Part of a small language model's weights: attention and MLP in parallel.
Each number is 500 + 50 x the weight over its row's rms, rounded and kept within 0 to 999. Layers, rows and columns count from 0. Numbers have three digits each. The size before them is the row's rms in percent of the matrix's.

# layer 7 MLP down (transposed), 1280x160, rms 0.09, rows 338-381, columns 0-159
094:568595494417540558630527503588437538509468428450444554536519439538501527454479523461555595541458582505427453585469524421569492495508502491490516461487561469487443440507521536462417560537553477479533485498503522539511507533508467464565495499526373549461565458555467435477472618427539433513487527465436538493495505548495581403460490491382456548524479528478451459510451495579507520451458442557435528525534504498491520503549625529514541383487476418440494447447451537507430554629525459
075:473477486582457448485514506547559452562462525480380408564534472481489522541506428565555476448514479539722525451519487479453496470622527432472449495545567532554581451482520443490553527538471459445467445507495509436492427496519521524519477500498505479505517542479521382533544415442492438544429544491437526497540484532474482700457534456487472542538518497456467524523556506517525429529501471423506604579555581433419528495470446464499525450542514480491427478516523469471495550594498461
116:529539494471496515535476438538482560539554605528453488536432426512499536438404475513488517517513472524355462521495597486455466506497538363416469552501608459488485451440552450557500495616525449474499476543518503474491423505455484467383403537526465485506536510476554561556467517540522512546501468410558589451430503537504517591425493594509570498552496555477463554513476472524629408445495493531464488485419543537429561506544446425509460437551536552493445557531500439457475456523584560
108:478522570510447414471509514521597420383589468398448560527505506524503394465505487426482498495530493460576497469535502485488516570561456420503490406400494464438546463453493433470492524521495496553366496595504477496538503465550540544530514568540494467546415508498445457564473590555488517460502638452617524498481567577506489599455514522488408475506475541580452526555480545482556489417592521464427517441503558601526493441430493497505374525482466529505542505496512461482486482521483470
089:454434615543585466500404515551566508608397439564499500480482666536452583507502474428451453500519512355467534505476394424478541537572458369521493466468545532603504388492437617546533573510506436489494486550490454487523449461467511475493508520496531504550454420544418577546486488507515504548497580447500477460497478481456411492510550555503474454566519478499514533531486527522418442493561540506523543419577518506521455463526475530472550506543508571507458527466523547429483504476457468
092:532463450480538458440504528650571629572559517513509474416519491455502497487606524521529444447546478460510495471541462547511433566470446458486483534504548555512465477554556492469473546494471489391528474474521463509476452437495537555450607526496503537517594516482484434485473455477561494466499471484442528544585495504477465639517449511557436475519464532477486544469537437570586501434592525569462501530389567507437556431548450535492445448459474531509577501481453545415574354414516419
114:503460455456495488555502566512515465528468575505515464446505486570502538512564431554490529498524535529391428514456441489556553557602622605498511455560481397529413573477557549492455402395424492510446530520554441506446456510553400447517557482542487530539502514439513574616470526495473544458404470432483519478563503495507378499490506499481456568465554526432520547501526388471473451557552521480499433505520551502456504540498488476483440560432572532494394560430492582593509559489463530
101:453461514512570545495546487566520505453430595509510430472526514529495513470571474488422435562535547401460458460507552485407435617534470483544531530479530466465538482591400511441500510463434448484542597490522428486512484538496409435574545508499450582481501543442532507564514377503387496355494549476552504522547516538516514485418458464534503589482508477472458510530536470498547623500441628499430494588402554523499543555426508524451465526455523543488494506503508421513471478474514602
097:469498455505447485472478582422516495467501418539453452486478472571466559470479500334459594518473531460693458589529510517568464504525479519430479543485497511532540469531454526544556452502516508500482490472496521429475464539425369563475612561454487515497548516524436537619441486390435473555467463504435483550533523516479526501538544464410458596482528488477498536568481538453566500544471533489527515393544548463513476529569509523461508426475474466502496591410479554490588481478592553
111:449413571492421551522480446498527536529505492523472480428529528558519491524490568530522446474469499511460466474545490556600504419513568444524554578534604562486479582357477497420511466506524513549507511503488497446583440511550458525523529520460528525519406511525443522486493521573474485437493473444403524474518523454492554463517409517467375487513576515529495460476535450408533444563420499514502520467393581522461416423495514528521514485454585689524471471561548491594374491516489480
107:580540475460465513402544522412498527468512530497455517443539397519482371506499573471559527491477469418443536546551443418498475532470461430531496414491485478497518488572503555635455641437424516589487434476492505485559483528465495434578495516489614479456487521562544468549496589489526538456566481407451575497429501497509526501491461519503514424566527507509527388498476435429509442515557544509544486444478548533464474590574500536579560501472591564511446555509502503460473383538469450
103:556493441551468502570496504547530486449500489450610572473500468495510476488543512462458521408522450498495458501492674443620530575493451535447470514448500465452456508584426441496490488475438496546461477468523513480436496558523513470486486461462576519382514549468453536545519530420498442513516444530538506559529534508452485497474501490385370516534523641542439511574482550512503513447504585388550528486622592449430494502456497558554464545524518438490522499514576447503456555373558519
112:505465336474504480476532467449485568481516472477495572579510526532488553451501450560470486674543459531455514516538552524529508550570438468450439461510454514580495523459492457546444501488443422488562499529474484479513556508552539501520516606473543468550451421533437487475408444514494459492528560548587436612517560415518464509412475522556482439508490499486549533443553489561493436435570494481528430387502528502509553458508412586550456516602485580384424480465481539575514528489572492
109:454506491576502506533445538454586523566433463543505422547476587522436539528412525492551504492437426479533524416459441463576567506486579461510482449436492452473587585456535486556477498490468452396503556452524560498483487509548482450532480627570646576532496493429464578551590522585438531494389485468453530521525494448461478525464479401485488490501469472493523456540619528489510482459533501484491480588466537485568478523536581546488406502531470514414487399512567473456597474467454441
090:559466518484455542488500549528591484552539532477467465548461480551443552613510547505418554559461471448548487424576453498479458552590515426499463508414566466516527546570517432506556546497515482460433468430475416478522483523497508402333572555426555464487517540394464496523474454506475424413521497505608497487485501503531532523460425464447387496534504530412549554487508503455603574453567431504470480563472480539477501561468515563519504424556514500504563643514516491519467447532582511
102:509500517582496550532541505532475587509483499571454503397472416518546426570457455486409509492467456495572482546457546550585514525497525534390587543452349642522485519508499533452504487517417454434487374544449491475560527472420510528421507528556521572483484532489504479566560382399536554585498434544490502530495420480489530430524513562524493608471537530450542524473555480491486515543454490541398544484475520531473464420508469443455554437525516506477503568480531540429577540423472529
091:484506460512485506551569447449498463492544469499439517513441443499395501407488582507502514501523523472544460510531579465570486642538446531570506468552427586417499443563600529531540498459496610547496515530487419527598456521432490459553563519503534478545501514512482416540368499490494511567473528579441519536485532461478419513538486501512501506522573576595500452451408476583535504403600488434464546507463446490536533567454456451451478498413524493558460463392483533556468501563389470
102:579505421572577459472503489495490527499527500485528475562508533473499442460540451479422603461516558465452396492418551433517412497555508468549525509556505475510533625442464490553503450600576571428492484476501466458618558499522559399599520431569460549472509574551488494435466527492519551440563448503517493449626521474449544502549536489590475375430441509464552482523462494465481433524576550458513453480490504525437466472454550496490410447447528509527551502496412474631464525516457480
108:452555509450458489454499482464516453560444436460555527473603533475501473522494463534464436555503637494526591595528488392519488514562588502436596450439410486563542498463486615466529563561565457479459531486494535540491501538554588493407442454499455460584507460467502488485578511460618508438597459485441484461519513563464534631504516490472559527515522507560391559482447411526435452463509508444529492470465419574525513471404438534418488491469459461511493474548476515511532563500456444
106:499452403591594480437478474467620522503512583516555494508458511504483463478452530553461491513553510492518595506520531451356505550420569522488559568568484524503570436545444488542426469513549587483446519509454533469513506475529521493483504484411539522509462528604461469414522382436506425533460503531457502498511523422473533631515527438541482543493594580508468474433571442443474502419445414373436527432552501502522472545529506448497560449561517467577499450536455538506531457520550577
097:416522452510500469586435589591568495544459547469434458480444497416619486530515530505471470420537415570458521530410512453490562549529495509518589462466414500572510497449503504457475581480511467535410505527450575483479547508522553537558600463494565583551502444482556474507512445580551466527436477524542465529481584469471394456540554441525496446499538478571497576425493414495561504543472545477556519453374461482478505519494378521430420537501524453485475420504514441542529550600453473
091:541524539519482459488519557508518382504501475492510557515434527458492463524490480523507507525415424432612551579515532491496457437497528510508513484430410506473546492516508505437488554530435533433518443405461523502526466444519471518469506564475506541507478508498463533418463487445590490554488440551528509504414490528469544617522448483546474490470553514571465502485456475561535478444513549544488449491724529486496522560553485525501765513385545447538538501476471510482505481573498493
108:485480502357478552617508373531479509505439420505473498534570514390432525593511584580465438562461480513524504497484487502525478443508546572438480468484495502665538571582525477438542512507489545516457528428570421429489511499494481526619564467450482519510443465538538380428448460556402514516520469525584458416465499518449471514528425480515525571474562470446515523471509504431505562560470483506486563502563504497506552466484555474527577484532502590479469475440522548504526580519408488
095:461410564461536511543515499556519496447561544541372439447404640589597467477516502483514509602532503566379416576579427452388396452503452516473487494480525470495489480534507449528431595474424413441542490565450548493544550443534427438505450460512449461509475491486544499468536442559596465458521523532559454492539490553466460503613525579496484543504572490547493559442503448535592454486517470474561620485560488473509456528515468522483479459480528512488505460481464501528476536478568517
103:443459502437491498496408464456415516361477488519524455480566554478373459555535517494533568392528510544598388381529468558471528480583465528492459471563441471497497606521559524422475518537467549476549500514574449431493451484568520490576484468523542512506430522470451449527584464492540567457530541565502485541555461521521559442408435522504510444527453580488413545514625441407493525601511498504507454480479549516502491544498529513580492516433474507476567500615538580451490477514503493
095:582478481546451567431364421546507488492615532611530488501489547551472548536491504518505590575543463381443407523480423483592445521487576489438499429497526518548440469535569427536422475530537520482558600536571455520450509515587413494481547455529413466506544540511523562463537470464518473499445479468515450446434402534495443650460402446497517518536558538541548531520539497460493498511441473542549467452520415493480563519515538465453477426438478536500475564504519500494559469461578509
090:385586515502461503517510566437505566509523455494493507537564422425548571528510478543439444489508524479535496534534503494433519447593531465472569515547417530572455447576534469488503501474486514537469543403548541516477448518476507524436547425558429507512471479632532507511524488388591516480425479483608475522461483534490493658546457563435432455556597562468454428562479520450418566516482439420475567510474500485518585519477494406507502531567415454415492460505507519571425473471553537
102:513430510589415597497504474663548513499507399493506549526473506485546590556517454517552522413524487475473479561521453497525462511544462479386483578518499497522493462409475622485415540450518440532477594486460463504511542448457571552521499498487491502429512537519480616461474519526477487463560506408542492532550480537448465504571501509545516552492520555437537579526505505540535612446482495492470446550401475480474471422403426524564337461570536520416476510540498537502419445529471484
111:521526534423521522483461514437431438467495488510436442479606504486482455507551539537526495455551499511500465386531462470502531499452565606420536571498552534431602472490555393544393514449527553586579455532594478481460541483406506564537485570516519523465566435422595423448498485505525528516479492474597532510538481462480569442429506454500609497477546491537466453508521510521502434432572496417505511546611480502497598451379532547490511403447523515562481465561449504502485474431498571
089:585426568461440486478466508556510480379578436447474490486536569598527489468569527470570479507511458546527436475525487496596538481552484604425555526436476496454526579499442554519454411516489581588474520514549510525420534510557424525455510565528527417500575467547489481556497560484461530449503520509613460486486455438510548577521450546555508454500441486453509514450531521444555526527551544486472341466472506561540441538470494470504419500497478547521497437513565531477419399338505545
096:540402465466577471525562500585452499518523503420545453482472557517448661466507551453448439496518451489521487519491524457429479546498499475491544495498502582506524458503553564536464668471444496506456500465483528473552505448540434509579483603560496478431455420537509552501513520485476474478540601579499574498551484452463537572461400518474399538518495581387483467559480515537454512368554490498503456556508464495553514552495512379546515545608513463496517528429435533420453481464439442
104:473477498589552490543524559441538503518563478606576432539446496516444496516436540503496464422616567519518515495535530543536508567420450575526495473463491478441455526532543461627413505484587542462508414522439486488551598477546477480498590441519538437481491524475456481551598454541523409476448495514496537512490495517536472605545505382376433512490476542434514499492441496574482568482550469491568490507472508448501555531549514447420413447523502457372478550489563394424483550443471500
103:489519512546477490445567487450521505546561457503500525440475430458544500454532478507463477606456488516332445478516411512524565484517514561491463530488490509566435612545515482537416432464564543441531475496436440526427510474612588513555416500513518525494509457559485482514504541610489597432443479547575539447533522469541545473454549460503454521501567457512460428461481519519474434442561472482562465451561532560591619415501468474474550466516466367501584469467559547501542471452389529
102:471546414445545501597523460471446546549513462535422527477337480556480513439476461580450439447478559574472497556474505378485460549537520593534514458540514453454472467586464513476505536535492509440568377543529492518466551413467505420547636532545505408511445467541540436441511478517483513568471478537531483489489556555455523622530428536489588478512481565477570500513520584487461572541494404568501503521477548484488543556499490456530372523593479508497474437507526452467451516500439472
111:450598491535479487535455431481568509486404488441646533543543439467477460523473516512457526534496475480463466574411528568399466529606505561496406533499534612569405480595493562532510520501467543540499500424493426488529506559433552406474502571489551525406516460527457558555491454403486445494551499451480408465513495539490514521499444467562465519505529578455491454549460507527550567539517510393404537514462444525459512491567466524387475628507547535495500488508555544473493520565435437
097:522544484473413485392564537473542425451561505479566523550579456474499456485532408495528462468491534488497461504428518502421417466538527487515481452587404461502428570443489484506465505533503515504545654493612499494435557493543417585509522510499503513533524499591459524558495539501505496484543565389503449510524533601411500462559568536472498490504523414526468590555422422417449464416548554572587445426444446519558486581463524565514482516436514511552534449488448453491558445522560440
084:516535487540514427587478484528433538491511486476497489482561661469540485545604549481434511451540481538408480428471468479460424511569451506506507545564450504453554521561494524521572485495572562456477545470430563571453531425530537495570478581571501604587443449498513523545533417481573402454448580466587400491434485434451442528572503503499473417455443416548500502484497536555597485518485505484544426566487427500431480531489433465492452462467474460505498501459427548579537417439530463
107:378524395468500506488536427530451561485427487532415517577552448486546488558584494444573499498548620452639571521486513459557554514509444372453489557446558424448448503533454566550449604520471442456452578555512475508490561408511553508424422492500486518594560560471483558520486568469467470461524452642483483515437511471517486484561463543516558445519507469546508500492422468519410451534476495469495472457485555524528510574465453495508510549431473502527560476578581478491462491562522479
098:413549451506496576541591540459433536492521433505433528518445490457504594508514460517521438488503473554619578516491463491496539489444507557450538494504482565389523561474569504527549445530525423579492470498445464467466427583434462475494460561522520497517487452485572470505478449439534483470518432482436582534418527510555484599495444537516529559387499536525400523457537552605479538465474480576379546609391503506501549491504494497547460580525485554557460487466521510541376529395439532
101:518434464445553562489508505530484446589544448506528500420550535466472376472477537457569505482537496458453493412420595499362506407489562481552482551504491467396555563586510505543471474517588514491504563472559549533485525489511537481535493496563610489519565560485391504473511490450392480451598537476485641522591475498432469377456490487471514509477415487424453427500529596538515444478499459589473481530500521531536463487516513530510519453494624509511453501532478592500492539543453493
113:491515507393447487533525418516472586524401448432490412383505444418418535492544506447397400474519523549454367577504511562413522380474505478465501535532582567453510422524606488489543495403585569467558521402479510560462532534494539566494538485534436492481535506526560511441455524540471512592497465512477495600496522552530546485422447499480467528532558475511523523501498502534507565542504522429535498452516562495459597647427492493534533486516515519461428487533524508509477491558522476
092:446489559690526435544449553496533524501416503456620589520461530519443555506566585562487493508551556428536498521433564464462546533481468460429493520474554488368567472506489521430550474546515481463553444559516487477424420398489514513442570549474453512479463512493437513419525558472542475560492529543501478453457580503481476524456489396432467543537520584492483372497586522403525590442522531530442509557468511506450536442522562527494467495567454435477439462552450515529511497467540542
080:464454483456425504444483454573552551531525406467409589500481490494556484472463529533508550440480529410512434547497493397490509530492577477510431549520440558505574516416561464477622577392551546540387420461555626442570534446494492541540516496502485536483504484590393407501495565473489526482538487505425513459495499559518548550485397450478508562542581442472443541482481545497500498532492461524492492397535559584551571533566524479518441454449461514563524426491453499562521450472578471
110:449515487584413456446479423625478489515598518495539539486411449520540525469606476509510526381477539553419569531527524465589498391507448577509516484478468483583491512505503504460566545534394477526483433453495485507493544481432516580437499473504512537498495476586558530542461457503471528569498431554515456491444521413543541467529583512500403513550515517536472459515480400496535540475477572374467604509457450446534532488519513540480418484456503600447584567492502375485562429482472544
# layer 7 MLP up, 1280x160, rms 0.101, rows 339-382, columns 0-159
055:511551492513505530521538540400515456497615528424528558528532520493440536504478562452517522521489562484168503549441528475477515530510526522481468552546496543494466521510531518501483511459464562456515443493559554486540518424477489558481560532468511540499501457479583542459549690518503520434496464557516511461452533527551487432466491526522525520531449593537437487551435537485439514495485568532487487467452486519594574551502494471520471480517544499505565563559568535494532500421540479
110:481581464458555601594512498493501506486508497541532458569479448505494526482568516452544518529448514502501551461504518481502473557466491510533398373536438516527542509523456496494564547431518603510524436491592403461543507461435594542538492472474543504422511507626471461457475506592424536503463409565450566539478560546499497508493602391576479437378481499572586462548576544504503521561426523506463564467505495450466446531465551556488441570484514464475488377442555516469476489409525574
103:520466475612458491513498484524466443620525498513513443508493509523549553541547541567470502516470545560475498556474469494475514449449547447417511555519463466543405552526520446515523462627523580479508518464443525470547501495518443504514489469556457506461554554595542577414384378424431448508426495558488449477527576521508518420510484459417492462454628514550552451530621432508576433540473496522495483485424528572517400476479499572470509617481564492563508540591441464419500523467471499
088:560504425485543530500420478450375382473595608541500535558515500578495468588522473509484492489447522533533482536436473487534450509429520506559442463574484522530521565464500544498506435608579548444605523451505560503532572511508490513517474459539502463569515442538449484428484491464512521514433351503572609522422455562549428468521466512421404478512481546436522469439487549452541559467464491557415507464433389481517474502515497626550481477545424511501483486519502445492578435514539461
092:417544498465470525495506481517494430545573519561543543468515525514522573508608538581385454476428465451442507599517632518534568465463499562474359490508410465438497406508541490427536518462610543479544512482515445483514610557512523513507482447484405402528457521520540531429495537471448490517508392487550555495412583512434535510534529466502450482474463503511531536485511473471533513530458441440600495493504544497554513532438610545523511622481482503418565490439474468518556445533458422
106:621563428403459517534506494503525430486494502558576624583396474479487507529490581531516414509479511511498518549460450510549563554509491573515550446569459460500474560515496591471499422556455598452509506480534431477504593475506505554498447440475482500557466572557436483480399559538446470413480446509466619483448507508494459462508494454478448420521522459476443557504480516418403519502428504545596403480472587580567436468495539554499497479563448481501573520522504542512449531533523624
103:493499517493493505545531457467557391509498463520545578540458438399545528446548569547510439546544508519515532536549502525446455546552527555608497487488501506466500560543445526496504481384494489475493520582537500473530475553461541457453481502529455549483466495521414567505517520548505531444540571567409491454482474500544431474478618470467493425555606432530581435489465502332460473561473537636504466413455518512493359433541572489463463490560543541459535478458411441527570492472419559
099:473549530523428511533533498522588405509495507542545479411539492456521468501539588474459493542424477514459434631581500535558451578438407491481500470555437457465445544442517569468450416460483540404547533453549454514389534539507480583475462527481540544516498530553445482451497423532486547505549437561512436497517573420517444480560504517443485562531490499572445544503511450544415534480463501603418455438565608514504418427496551528414507550494595451594530527594528508502423462514499510
105:507401530571454530543522447523466515505561435501479431549499585464457452533570586495411496440424442535525487481554506534437493577470550515509488583425580518429525635533525560487466476379547519433489469457503498571431552470454577538513493469478556541508451501495445548368514387485479472398536419503500518509448526586465441494535511476467436399476549488523566476530577417457549566518465546511521475490514525465450492520475552486594470527567598536564498470486421524532473488434586502
104:556524521516535470517424494507445449476443544460524448524542549559571547412485610513488445615522453517519554571559510552520499629434478497483505506483441504445495552521463528479387439497455480557481504444494414495477495459444408423494489531566551461466470508459456529463559518539504468508510512420484549498519485527565521477450424521574416433436515575542588680541469456496499496559426536583417389427482547517465536505500479497538437560617503562497472504509519488531534437545499592
103:511502504409464541513486550534421457556501504601492382492492471491515429481544558475505489489497502499532569573548486567444554537472523472516468463541460494463564434473483474425427481563465471410512565622545518583493566553420374560611512412504448453470489504484490610515495574509547476508580437455542468484535500521505466542456480526595517511461439551575459516434568468437548462501490478604500492520488390525537525469580426477478441593560547557620452467474422487508544465526487482
105:505445545513470527599455474460542601613513494566480390425428549490515627526474535557492541506493400511419552613574492475461489516529410510556459485574512516448469495522529479494565486541538533452438438550555466478507547456496527416485450479503474550522486528498566527474497467508511461489489421481520469521404640443517448482513594488446537471513506495497470552496453485494463545458450503615499453523492504619528423492560488627505416549424487510408476530373480506469477503425514468
108:502507564503491492488489502476494449612586596493607448581499517370484573474558615560544522560529469482461535506514518576518552470449501534473478446473423507463483509547560534517546482495571517494435501609536461486562518539467486454520428524513440481358419482427478521529583455542448507528567524522431499584497532430532483492557510461432483383508555515465497426547532485452517436482510477556446388521486516475537503470439504538502460498566614431508516454530425471512569348524517511
091:512516450457473501480535452451519445445493627501585518514512468464537374501529541509575510534485515458471465467465595480536489468451515491443458364483512578454425516465552551497521464573559512426500443491530480550559532530572296565668442549553500522488443566480439510483498514545524537541491470515407439456575563578513451457456589505501502517523495505559519530569513441449454513423453517480506498463573491509516511538516515464457566579469455472504470429513485456576552585529525548
102:570549575449480432550475469457460498530555490549457435461470488540510507525526495486496473562532486524410468583525435511470515545461328504494416508477494521476429498505492543400466400458517443506546463562591502531463591558475440580553491510534515451478500559465439596467526541455474516579492461467492502471510506543490434491536462558569428552514442408485483427484540511523509540400457503502372420512545547502558432493503580518451492528466553566572442579474613491583517614490571451
094:443458448511516471493473505422534479482567535513576557459494509578537511448522484589495526518372567603392422459521485491472588433433477444541494547559524548466519536502560632417493565511538471512512527520531414546522538594514546379513413430409554493426454492510513446435467495523488437495519572572436527542518530490459500456573570474448498499511535524517584464575468492483469487420428543537502499496532547533605428497509501467610507519469562503553449420536504458418474479587547516
103:509532485488531490588490478527513460517561528607456514477488493467555574469406471461425505502506518595464546557528503501517459531503417575605563455526488417476446458555414561419464497392441515410517491534531514528566492514606548385575498511534425461433456466474502556538568504523483481524513545489442404437514474501408522522461556539495478541454438421610477573527532440533390533445409447513542405495482576512536462436518488467512477571540542447477460571404508529502581488472485511
103:514593482517522526545537536420536492503472504490470447483454504527573376551588441522471492478571408499506538475531529472438441520465485524543489479459456568522461576429493506481512535534533510563546465508416573591497580523494452456600398471500407535488487600538513615490465493497490508576556517515476376469492455498487417417580536488509420491470477518500458516529563502471475537430525514487555555575502438574523388558543424540533460508395573498450524548521435366481563472456539436
101:557484546480501532555519514499407472528485459527515456529458475457575548531501531407534482537509530574495519489507552477513444543485357427577410545585539404545446530416547475511454463432438474576476433561522406514462563476469517425497460404553487477457562599492447429506471492501535471431511439512519502464405470601447438453545474612472486482493511532464599474588561517513459502518539543486525467547436530496605558452464570512502509556590621505423471532477518478532486549540532580
100:573566583583476545509511494537489440541543473435519521455409490509513471511589534527496550487426503512406528506536518470427480518484506437460558557573470508464422449619427576542562494468521504484452467492501389472513503563408591553521435487497499476511482490565507523537572505464527440510531406523498502557526548469527465457566473517488502470491529375534545532598549546382492533636472490515539514445475486649469388477499447546413477492490576544529500517407522540422488540492584513
103:549468456491501482516461495461364540472533483475518559482403510457460444446511531553554472476519521523492545455541478530503524457504449456540515465522471425497514562418376499513459466549549552543459466638444504541389658501501495412478433422528484493477467545577551497553489565533395496460546571613460529446400575477541456547591574522500435500374467502500504537469540435466517526508451502510385528457519528495501448526523576466495526419486473462458550506512500519531590552501512578
106:511520509497520526503460535495539493506525431544499453513490517451503528510478591522458434450401535491528524624600486462482545588529543514615496562503565511409489550492487560561475496461527568476593428430393543573513490476565460489537512533479538518463451605638451573447528505501468403401529406564500447562458451517520455505537484497483481493451530465563473550473496461345485481471429480527528458462547507475435450403480543462386502475538602540509529602534515498451489476450510522
093:525602558504495484505462569541523381532543479572587474592488487486455470553504569407477440529402501494451532518545538564464539547355489471525428450483461497524449520494530445430492493524560548519509446541515538593416553469438545491549460454471527435487464466472424417568537465508473491404494466497543545480566567435472518517508481495424552502575406489496479480569581501428529509420411452556476411489511588494526542498488439508564492486541511457556425486523500396515516629513548572
107:470486443478535489550509500482512471456546587504520490545499562472511535487454542528534441503382488601486472541538516632505506496442575564480461467505476596483437524448416491311424466567559484518504483511487444532438594480405418493489402521446457445521437471581469489537487567527492516500458469580505471450571505565507451461531459533482474454538574519510574464631570442527504618478559465498441485411422531515527545512534491471572486519506510482583531463480598502506490442485507576
095:493491567471481558517520473560412428539485515479536494555512460504622521462551518497517473562523599511490421584511523444490454459451483580551394537515579457552475590481513549535530479452487591457557525556451434592506564426536422438564527467504394438523408549494477541466455388550512474418477486521429520635499448528543550462468486483465544467481459522471535552506476465424488580485468485462364501539530562441594500440540523425500484423511526378490541476499472490503472566521499502
092:464551545444474507548477502450408442581553486543470519476476425563514445483520585508472538521484545543505515505523510502404506547527432635568380470521445516470458550445530396460483381450468492492523450594486450483447529554506507568518496484482540452505428482370474438502492505490473518485455503511508544542503494474478436451542483626573465526503505624530558489502524535453562461519424601510460462496458424609628506421528547519491495465496461553564481484422406473460525597462483473
093:475470519475469591543511444488514462554471531613529430570530518468524585492479524472454471443575463550499564515522456560397561635493518537574385574456496541456490554496450521576459465483570532464517530563500477549576563437462498451589451517459542499499426557498362441520517535534530425470483472576478489548471522464561506476528533464549532485418471460509528465451533603398504486483438496475447470545471414576555523456602486448570415468512520503552477540368504447477544546510520522
113:512576560446500568581469571568500508637577502464450385432426469481532501500519487457532492519458407452486545484484540521504486472426498565527449481499497503542516556540551553537423446466479601488513507589597440536521500460428434577600545468517504461480491580494543511392576436512454480486461544431570552577523494523457429470475477469498413477469505533590420545466490517573526494548454425567490468449508516530454379541422568554473445507411541530484452502518458430492453553426518518
073:532453398436552554486443475454494549468548589551456437438477522543598509511437537555469491529463579521488491533480439462434576496435499478491445558478502468568477417586526447465444473525533454453427473453540509509518442585512421389494474388632486549414470537425522575404520532526552582495493523493543521443557528579500580512574607467510500542585542494493402496481520424556500501467524500466494528449529495526415575484538445465505511568477504412509495485573517487420553433534496451
098:553485518543481489529514430394423507505477511572499507576470497496536559506522539491500496550483368454447458559519550528438495468472575473426469445502511493525437609453479579526499334439531541501467577559566398626572560537529419433531515464423562435471463497538490459512479491434576465436451428450565526522493523539574463495539536450539561432476485504602498565462574476520538587469450498435543478448487551516504528460483565557477522525485585532554551534513522448413457565526459516
101:571486457482540482543505438498523431497499493462476483557453504410569489523507507502485496542406560507484578506478499541523407502506546468552508516651435484594496513620537559467487539452479505411537446467528439477472517446492656523492529485536479552467486540497518541417472525510388434485531516595421474548471499419410491532417609525480442493404535447509506566553572540502558448534445538610479501393513486453509393457520442537532493534572513538505529563412418508537531514479521504
098:504509502501501468489593506454557521532503438531539567515543558471484558520535589461468485528444601473445623595448620574467528536457548475548456510517529498375420518555473574457490497534553472425447445488486524522392578511471523560573496426473503512484492525418501580489489440504494476534500468515422432425478452495492420463506455428621516533510512532484506445573560374423431574413507521501587507487473542565443551437530498429513439523521471481528548452460453519535534461545594526
097:594480502499535469452494543557405494551469496484527494580493536505556471457485541470528479527503493504428511514477468582540577458520468540501509459431577498621417527571532572493528441519534514500481524536505451558445461494469562575527405474547439449443543463532432526562553532527531519407480420568497535578441530451526357454499615484442536323424576514516510615580491536503460522422424497446419489458498569495502532449477556596438528492496499445531557531490476511543491536473538488
111:475551528439495544559442599478439544605562509514502444485468471466622467476485563546535457472538421471499518493455568585457556480487390513514476532473467547560519578459468521492542501508547528411495509545501487563501475564350434508569454413448428549486534580488492642514491534608440492443464476537499461432570442464541532465477540472535495516539466520475500559443541522491483466430488422497522514468456508531494497425575507486479484609536469515494549555411590511465570383490546596
098:551511483500477499560475470488447516540492431560472432493541490341461446504512484453548510532596477470462486498557537584413514526481429503592484517617416561471495498474559503476506558538463536570504473585468461481609526530428518487519443439430532525484493520490468462505520440417460436409475441517453493528538556454478424482523487511539520465531447530531516624480641544475525576513472451568450488463419482630509420433535533510480472506578523577460500619514456510549483593467520572
082:526531507495539460520536431418578383544496497498498511481546495478559517397489603473509381543495584467423445471529470609496581444430484446532499503530533520503449466468504480547463524486461478455448438541522470599604547527476565508465465516458449437533577589578416527551502531507473465554539510540421470503518477466426626487557638541451440451494525531444522509608541563473518503481475438473427511419499445517443532381483486532399482467558493473458497541512515526481485440489584491
108:555469551438511558555486494486432486472451455519510510589551497517570509471512489519524380548529555455494574538446513500511657584482531424566474563515453421478520563520520526515481523519559552422555493527494523464581480497515490498530495452504415487443554465445431550510581617569496415437487541503536512592507461549485547415525544415492503479465485497454548489405480466465490479536489498525411496442498667385498420501564489499487407538555507480485552580416558484532482440543449575
098:487490538491589526560521514515563485520527454425520440450565525496528417479465549473500588588556511459505518480557576596482546500476484455505503512534509508597440447581489575532492525506543462439527476449436492514495520619545497478450434517557488467512535518496451597473583640468535411569518480639460457530530436457496456380567565564566415447460531567531479452564484508447555502455474498503458462389512509549460479444564452526522510420405484489504453506475473383460560478450527473
105:547535504422513515497575409518517509476515494542505534477478512510532515456538523527378586448436487587497484580558507552472559528519475560427471418466547497511532459481392491374507471520492527387548526557478410562486583529491522511516457522439426463479511461579563529453518474504461561490417478534506376437464469552486495493611536475521401537476521550548583561563500413529458588484539418468459451505501497501605500508519567563452468557504540490491524427412437542454538383470438491
110:457490513501511469562434500412560492568502489510468576533472513469546478518430608541531504563529523555497611450504582468454487532526524481528529504504419495472499517532489475502466494546491531558593456539516495563597519452488504344604468499465517518472416528478493539466583429575490454496450540605552407540470438460455470431527619579495475460451570516449479561506531443468490570472454442487483485462471417504456533478652528517447538472536545549431517527416481436373514491424444474
089:560483467457452511543569498490508518531577475497461427492502458509606570467408491483558485509455413521487610511521418625479419421476562552563440497552522589557545534585503511515420489459505520477470537500390450526492588505421385517531454506471481478479482491519538525588524427564424430499559523432556442562458504556506524460579515520541560436501481481474569539457584442541484486466502490527486446514523475449512458514439333582518484542476458551580569513469489499439567566537473526
091:540556586467604556439486482391523496468472553538483487551472484494491590484512484453445464526440448490419536552531543581564529529473474472472471497521446542443524456478428640440503445449455527452545539557532414586431508610502540381570488508627482444536506472480496542490524543515511464416444401449489485608600425393396537488485542453510525486552494435554487431510457480541477541513464488574508505516468537485519530533580530519518449515445416432493484540510581528489528533484465563
107:525426496441536504473471501429398519512516420517464534561496573511562457600525478491512438480442415511378604462460582503523558588442490494472508453491432543526565616512422572493513424479616517456453540438466504545491606476371429529463497455527486434486575516535498619514482455522425466541531537422481492485584595517525453471592521539524470439442546485492552486560542493464487487434517445439545525510460477523462465470557532533564455524578567492457528532500447461550510534568466528
097:615495507577498576521512587484448517463576604468495404555495508492477560499525567594530463500492441502535438496527513466562537536479447479454433507521564508528525524526509429481570496600546641443451522497412508484479627454466412574508595470502451457536438489462388529503484502586524585522539470476471464468539466546516456489507459455470402466444437407568515604461487512505476526489482475476464476479499446529485506516632512511421429523485491551567480464507532491388538477478509602